Each number is 128 + 32 x the weight over its row's rms, rounded and kept within 0 to 255. Layers, rows and columns count from 0. Numbers have three digits each. The size before them is the row's rms in percent of the matrix's.

# layer 3 MLP up, 896x224, rms 0.243, rows 72-100, columns 0-111
103:168203124142108130165104096130127129140071133135135087218162135150130117144086083170160150093070130150107115109143042115125115072090098098096105119096164107076095127109133088116118122075167083074073113100116125110156113111092163140116157129107102135132117110106102119149096147178137130123167127171161134177132122125157157080173129129139
097:037078137084100198093152133137134139123115104123137119088136086115115092107115100085118125096168155138110115113089187153123138095158118043118164136141130117090116182111118084124144176133129130175085077157212185155156221115107176095124087157154120144078129123093138205121133139162163095146168140116119124198123139091116080114166096187124
103:195083172117147117109146103113125161179187101105184135161150136059105140142164150101058089113137181103118153124139189165137107091127160125140093100173119184136047115046146065146140111164140130138066134106117151120131105121110146133092112095131089115088130147167129107162124201108120150158114113090150154169125163116157116083084109152194
097:174081143144104208149110097166150162121171100120108129121124145096153121135155131158097154154121135127096152114143158118126140109082166088128091181127095142145152113101103090175168128146061172124103103105121150143076152114097131132156110164116160111159076141105068114169118105191136128191125110158113158114164038159109139140097107115173
096:131095164064097133165098047120120156120186077082139131076126092176115117161120177018125143179167067139131077165142119119151075084072137125138084123100120129194125089124148130091077145138133214127189172165086102125131147133133076154133116130130146111170136129120086126187124135108153134128128119134153152165120042133151171159109155158077
100:098154120135107153170123152145137146105108131144092123163058098155082134151159127131094144085138082067079161165119076184116130166121213111077106130101103114134148125099094125105142070142080119137069105127096181175103140094154147105089099098157154143151124113085124137183119138148086073128107180137133160120145128117114210091112145075082
089:139136140130111165121135199111129096134104120070112113097171135176122156093129113141108122161151199154101129143128090127118122143112134126146113176109101107098091137112155131141137174163077165094097119138131071068175125152123195183130121113092138091127130093098090156160085082143150022147114117148105107138087176135153152144179145134131
098:120140166110070163120084125140152132101134080151161127147123174102145111109172090087112166119177114043169054109107139132111170165131196097148156126090125169179084156130130118164128119125112122078121119101109079131124127115093151169123090146122137142184079124125165096103081113086125057098145165108158110108093156124067098131130177097150
094:106110117126197104143120105143114160083102061182115179126078131117114071130149179189131139063090125133167108129110157126154144130100121154081148110139118160103115205148141087147164071100099137181106114108140166198090118163111174127135127145146194085099125082082142140121126144124153121104124165211062081137089104067068140088097098158140
100:143177152194151124127150178133096149182125150084136133153130155139105139110168123132157108133164094143120084127131113086133057122085136115115159088109156181056164183110135094104109092139117188147124152145158147068179161115075103115089142146136112198150088130106156183071143139145115052143109122124132142145159147079150101148143154158152
096:094161158200138147124128125154137107135201104134173141143103130129177094094180118175101102148103152112137112124134147114058138102116097119154135165157168101081137097134088104150199123104110150124078193167148082142086144117195092178164088134136119114139142161131129137081134195101166136170202101072168105174080058117112125135177170109130
091:176133175119117110112131143109119132100102106109094133174032161105105118146118109164133120075101068138138131103126087145195124163206083134128107138101119105121119229149152176137145130119131157184144143092095112114080098167166151143101136115174102136067107067109182135118109129149141112081110062186124229150068183112125122117156183077110
106:131084089144134096137079194134136162172118124123043083158072091057126147098136140149167172127145156120141090127166180108091159152115141141103117131126150113180123077160126076122117086118129106111108106074155162176118146208139086129203122163189120072146120111153146065133100147144118152089122192085103065192176099113143129136182109137114
102:114171119188133082160123172141099161150130127156161228140143159141186140102124095165150115143106125142145127121146063132164106144086102112144101185117136095118117154195108123117155098101056145174083145080085158117055127176098073199122145151144085104146104151124142150138124132172112147153132104116145119114152082113102100165144127154111
095:159142103075120087096121118120126098081074178182163133116155146075114148098089089129113109141122163135151096122093125181177106215064093079113129112094077096147067121138081135119099121134055107144100160180179136138084143097148163123178128151110112179121119140144160109141190150084135136116134144184163117118136084097164120175124094190109
099:166089064095158123082176123000145124145148087104108113128145135129154101105123129179110178122076107142164160163121101157097144137136115060060113078119117147128108101105163174162140163139127161139170138109104158103133137176110124105123131158162105143128096160123096150122086113145102164121166096052121118125080118112186108145136097145130
101:158113131113115114094166140089091150191125075164190133153119178101161088126087119118152147138152110099133087209131122135149121162163186167182097128127093141165086085152134084141127116174196126096145102162095116092149097114130095154065145127156163133150159133111161119131155210118151166097146127144081135101109129119143161150124094124135
084:175079104110120131140120077169072083106126142158130050190101090161182134128086170132183121183127165112156114112124102148117095066127177103068105132101089147151091084059139145130143074103121069160077095129168146142098136152162100165144107130126109163102115099171132163122105166132059156147107105131117148100088141126185096115109098142106
100:143134140156145133124124147143134085168140127106095100146159141138068100113103145096138102179046120138161094121102102082133149078149168126093108073100147092149063170139130128120128117166078100123137092091168120152120172164127063137171115196136132066200156148129153125150142138194127110122153180142173177037147100123182144125096116140148
095:121125117130089123144175180179167126188113133068160204120135117162127174112095151095090141114166149183086090107055055113185047118136142139126159095118183143130117116116111129085122069173117131131128152123130100126157148119070132117167173129117168141115120146143096125101127153069115137146077148129128109142155119111133134099145135096120
102:193124058149087153096155111046137103166108121142098149118098159157130136113165155119172108121083172197136070123103195129108097107123094141104114128151108104122135150124159151154165111197151106152144162157160185115113136089173134191095133129133136114077065109114176129162099087138141127123136127131063117090121114148199067129107121082084
096:126106107145147172144112113160181166084153118126111145097180110123136126046169135093108102164129095096112147148101127140129110147139108079173130134127111116170099157105141166119110161079195081129163093108099128131159170112168125161118073145087099099138132132063072169154157168146090088114098129122131098123128170130123120115101125156109
104:129138077162157134131166136097097174142139098097089135125114094138153150173136130085110101105116139098116125103128119106068114119085172153085066167131142167143090101111121121107198179126130120109099134124122164046039149117167189087145142135117131128188094165133092150114152106140132123084155169164154134174105128201141131085104164035116
098:141128141163135124143073105125121158128132138176147107169084127112105053105124095121104113082108091140106151133124095116107115134110151087126134125085121159125125129152165159176174138143117092164096161060115054097094123165104139172155179136144126084175129135121159142127155139101151099179128140169154152178180155169071120094103231070126
104:130128148137127169143131054096150091133108113098033151131071125178128144102101082135178089107105153088146107092196146165143173167109070151134110176167200130152111152116147130121160163110143101146141109032126154121126119080092160189125153125168107112124162132198130118118179190105146142178144146159146169111054166112157075096138088112139
104:100150149139132141146162109069022129139081102120122087107108129116151102113133096087106108111138126126130134144156156159153132071108112184131115114102169143160148080095078106136131126179139101117107144132141181080128133094125083079169125108116142176131098143172104073160186101125205207142083093175152167120096110109148153119117142140176
103:160108111144069115102070116092128171128124132138126124139109130116146088161150132118107098134197169115181079118101152131056113143075207154124094151127059137135134097119051088132169204147194090123153083126089132125085109165111147145158132152137103107090121140113146119165086151139106160201121131109093147082055206128113127086129132117117
105:100160127161126177146120140160165086099163085157156128130140099128105168102131165087122136122125095191105157068123139160078147160128189101090177141096123176117110110128148055121133111090083107148092103204130128141086077143140146150115128112125132103071128125124115088107129062150118143130150124081141137198157128128097135145156127062089
100:170067145107127094144117169121098141058141119096143156093120134141172156163150134145200106082171074147149149162106152121131122141152094195102148110156126154141162077120088114110161086109157086108119126089150129118162122126137140130130082110078154117103142138065114167125105046148170111118092178124145101110098137162220063198178138159134
# layer 3 MLP down (transposed), 896x224, rms 0.232, rows 72-100, columns 0-111
101:109082125141136155077152105159122166138074151149153149139186080094136144138186161100124194102138091102151182168113146187099123121116121182140121129165099135141155139157078095127137123191137110157191121149165126165140122165112080106043138095164129137119142133104088071137169115091102137118154133107081096099095178092164130197142143037164
087:140116174146150140104150160102102129078102163100123156162146105158175135183149157107142152142137142193127102148158096117145128150153104148131191099046103139137098123110099072104114098123113098128209180059110164117068125117129164064119126066144122122137118120116084093119139152108112140094149146133068105132106156087102183145119154124204
106:110121134117190104173150128133114133135085101144073138049139121106143066119143170121150132099142084098099077106147058180113107124128057088116139193144116083148100099159135187088168094114090136170151123150117082135173158131138089176059132163114131155151097080113141121085080098160144083151168116119111109135107074111152114158046156164089
096:154143167110170064131136164157147118152120160205134115129122105116140179173110089180139175103167198116135103119086118139114136138134119157179067168117147169099077062150110146097153099088157154176145127072177085199150112073110075087148116089098108116121156104137090154148090126130165119184104104067187106107071164117123166124142155105124
097:133125118113132130167173110168050128118126165179210053077142155151134107142119114123090102168129156092112099059154108181081102143117155103094132066144151164132099061115129160178175164112110118101160085106118164080127133088079141136163109145139145168082127125155163118105103134096120101141119107083082111097164127104143116114173110106142
101:155147177148195049108127135122105139123176129123149169145123147147175159158046108155154161123126151142133129129130100131150117134165144156115139145166148135164134215122135141105120120079124061100116077132132150118164093102204113116128180167053084088134092139117076197105113167163121119157139125135186130126137158157089088095126097110102
095:127129177184113099091094135129147095123145110129093142148119108133136166170084125154121134155131128140090147113134136143152131154139126141129092063088100053134138077083179140104100197093111097130053142094111163093158143113111141158123153148141157150141138100117141120095122158144148152136098104117084090125080163125171169150128159101121
104:079085107126141076143107111123129130106106127119128124093165139151131081124114093122187054053128133133025098179104153118128115099113157104093118142138111130201066096132179098119112102130164137154183148164149117136127142104221062120104154136123163068118098133102129121159136135121121167145134126093113136154152149174163131196055103079077
100:170125155168107125110096151223158082097155115150128082111095124096162141161112164125105177129165133101085120116169149148161148064114097086115093114136105177198115099106165129171118139137155108101084173135110109085087126224107139077157150097154073151138147178175089113100121138166092080164127107124087098124103130104099108114110156143106
099:177107163107101175152112110152110111085154083110076101084142125134179138138093148089103178123126104083153141116157190119115151148112118137145127147187118077143117052123078133177140128114172096172159163171101093188107044184183145135121066128129151065117181107134151137167101158144148167139131158093121130168052120160101140134069110118125
112:106087164180144144170104117097121145133078153129170067158187094115125135116106158164139137151150122190099100166173087085191102124160135128111112081119118122130135149150163156155112153168133072136149111117150132130165101173115128124149118116127105137087122087121120205158142104167125121149096131194161182091109126101147160113135140136185
086:148117108145146099098178148122079155158161108111176198099169139142150117084143154162118161143137108193127139122077092138098104086132140089119118082142129130165158132114080137183095108073142134106154072189147094145159117129101188117144177067109138168175040164127118110116163130099131118181165117127115103094176094152064130112162092164135
099:102126141188143141140076174111123153150126084142116167084102126114092125125153093138126115167120118161148188109149082093170088129156106072067147050138117106126106146158218153084094138201065101135129134137068115215069114188103142102143164136137116120139164141129151100104149141149243129100118133107100160087160155136132115163072099135083
099:129117163057079117155092126114145164215098127114087120149085129118135111122058107156127120153132141125096122163089173182051100139162106107157095146133120073139188110065137109144219107187127130113104097204093141091108147160151160119131122119145161085119156173169138115142091157161175143120168135126131128197077150128178168138121165136131
102:098143083168086136136147178084123140160108153154091146114093145149139143155129132073103093117125043129140103145100127090083131186122144141156122149105154148130152136141118097119168125120126106134143102061133150114128112120196155130118149163149135139144121128108145145161187191104164149150115123136142135151194145074098098111160087157134
102:208160120131175111123096183086131134145118103153157138085131154110183119105136148155160117168124060098148130099124075094182092118092133116158148116110148139123107122161126139118028075082104081157224149089147138116129101149197087083076112125103081123114132096129125125195187162101092142142155150104119161173134133117153121161118111176064
100:106132143128161092124169133141210126084158206175170140090107103154125095148149153189119117124097081113124110174115161097146140128104046117098152108084148072039149152151088107130157070093118192121126094093121103166179103115108129158095174145172157142093109091102139153121114137102129124147151129140158095084099106132142153155159144106185
083:105128112164126143081134128124125118103109151135148126080118154101079161171188156090103128123156084098157179103137071127120089051095121164098133109162169137144194138092130106105096149115097159131176077136062086164089116161073168058108102081149094220105137121079138140148133114100145062093135116149082081110062149173122139065142157196187
105:120134203088130113119115155169072171116152069078150131132145082115102097110120094088154187094155153138134150151113186168171100153119165168162106194124209074089165117142110136083131144127105167093139151164105093176127127125125155107156179116136101136139202175153089140090089148163166129148106082176084083080124130137064155150134138110132
099:202196095127130170090085120081082136035138177144116067138103112096129132132120148105144133150129108112145146131156153189112184187168155104115081130090115132126088069130072069114131130076124142135102122106099143117137118147162056122163149170091160118144108166123160117117160124096139156097116113111163136103192084110136109162146110123171
102:123149124117182098141188215062123149166145213121113108130147145181126156129095164087146140140097139130130201156118112144187140145070107143103169220104156124154132128135129068148079090184148108114138146110161176026160136202089110128096203171103160153155171165152086139100157113113115144110081178105120114124151186088131134104123112093202
096:117091107170124107143149083147077165095131164111103140107082138063141072116090140149098165140236117141114140106113175121129181064123105134135129132125144119087168125092134151121145100193110141090132154164103116091124129052109115122157175114084125185095133177109165144168138146112163197182129109088080142167073105149119095136137110153146
104:155111123166147094118133146138118108123090093181158151095133086117174149110161122165167130179149150157102128152158145099094119130135152083151185133111092119136164189146151121113072172131065175188097152101146112133105095140172108194181109131147068106049144170102148103157141077159162136120174118135163112175141066136162080062155186175109
109:152104123140154115113162179119157125093142106102090165088100155072116140084201190179152130139136111111090108112134109117143116134174143134151107115078211151075062151104027109102087173097092114125121154154155119163143133097182106139155098159177078124076139201089121139149128120099161139128142107153177122150155092124142092146139134101108
108:124108165152082183111074071110105146131095107126156158132103137080108129120116150146149135165138198156128086124125132120142139141146048138117078127077102172139147131092085117142158132100098157086146154109130147093136071142107135098110157137124097163142171077186099133114130147077103100149080083114134095126101060146120121117144109110112
112:115122186140141146105130062112148167097120179180082094151131154139132162100105076068156115129142192096106068088097106107134114118148129104163117065117154174169154096121123138147152188120132145105093168118166123131161117169115190182104094103146097097127098120172144125148124079182047135178098100148149117106078128095104129118150154108157
105:129107099096171145085103149143142146090128156174165123149109072170098119096166134141166164084132057114141180190076093090170114090163110130197088160150105144149126134126080123146098173108173137126146158106161155153203132099135104112100179045106133120083133124105168116130166115127093135112075102133122090098126126114095188163097112081131
113:138130117126141089136145148093113062161162110111082077127167109151138158143132108117113143119167114129086158150126105156110075129133159194143085141124181152106109106147094128156113058072125095118137134137065068141183102155134100130115108191106150147147079106159136117177106134115194106164099111118153073158100150152124164182128122169139
099:133101123066130100121184087144154132140136155141146160159104095179137128159125132138180181090149130115145115229129070110136105117127163123182158100130100189214103036143168133094145183111129087147108118182108155136077180127089061148101153118087136145111105092138065155135154111146060120171153111062167147117131127120160119128091134163112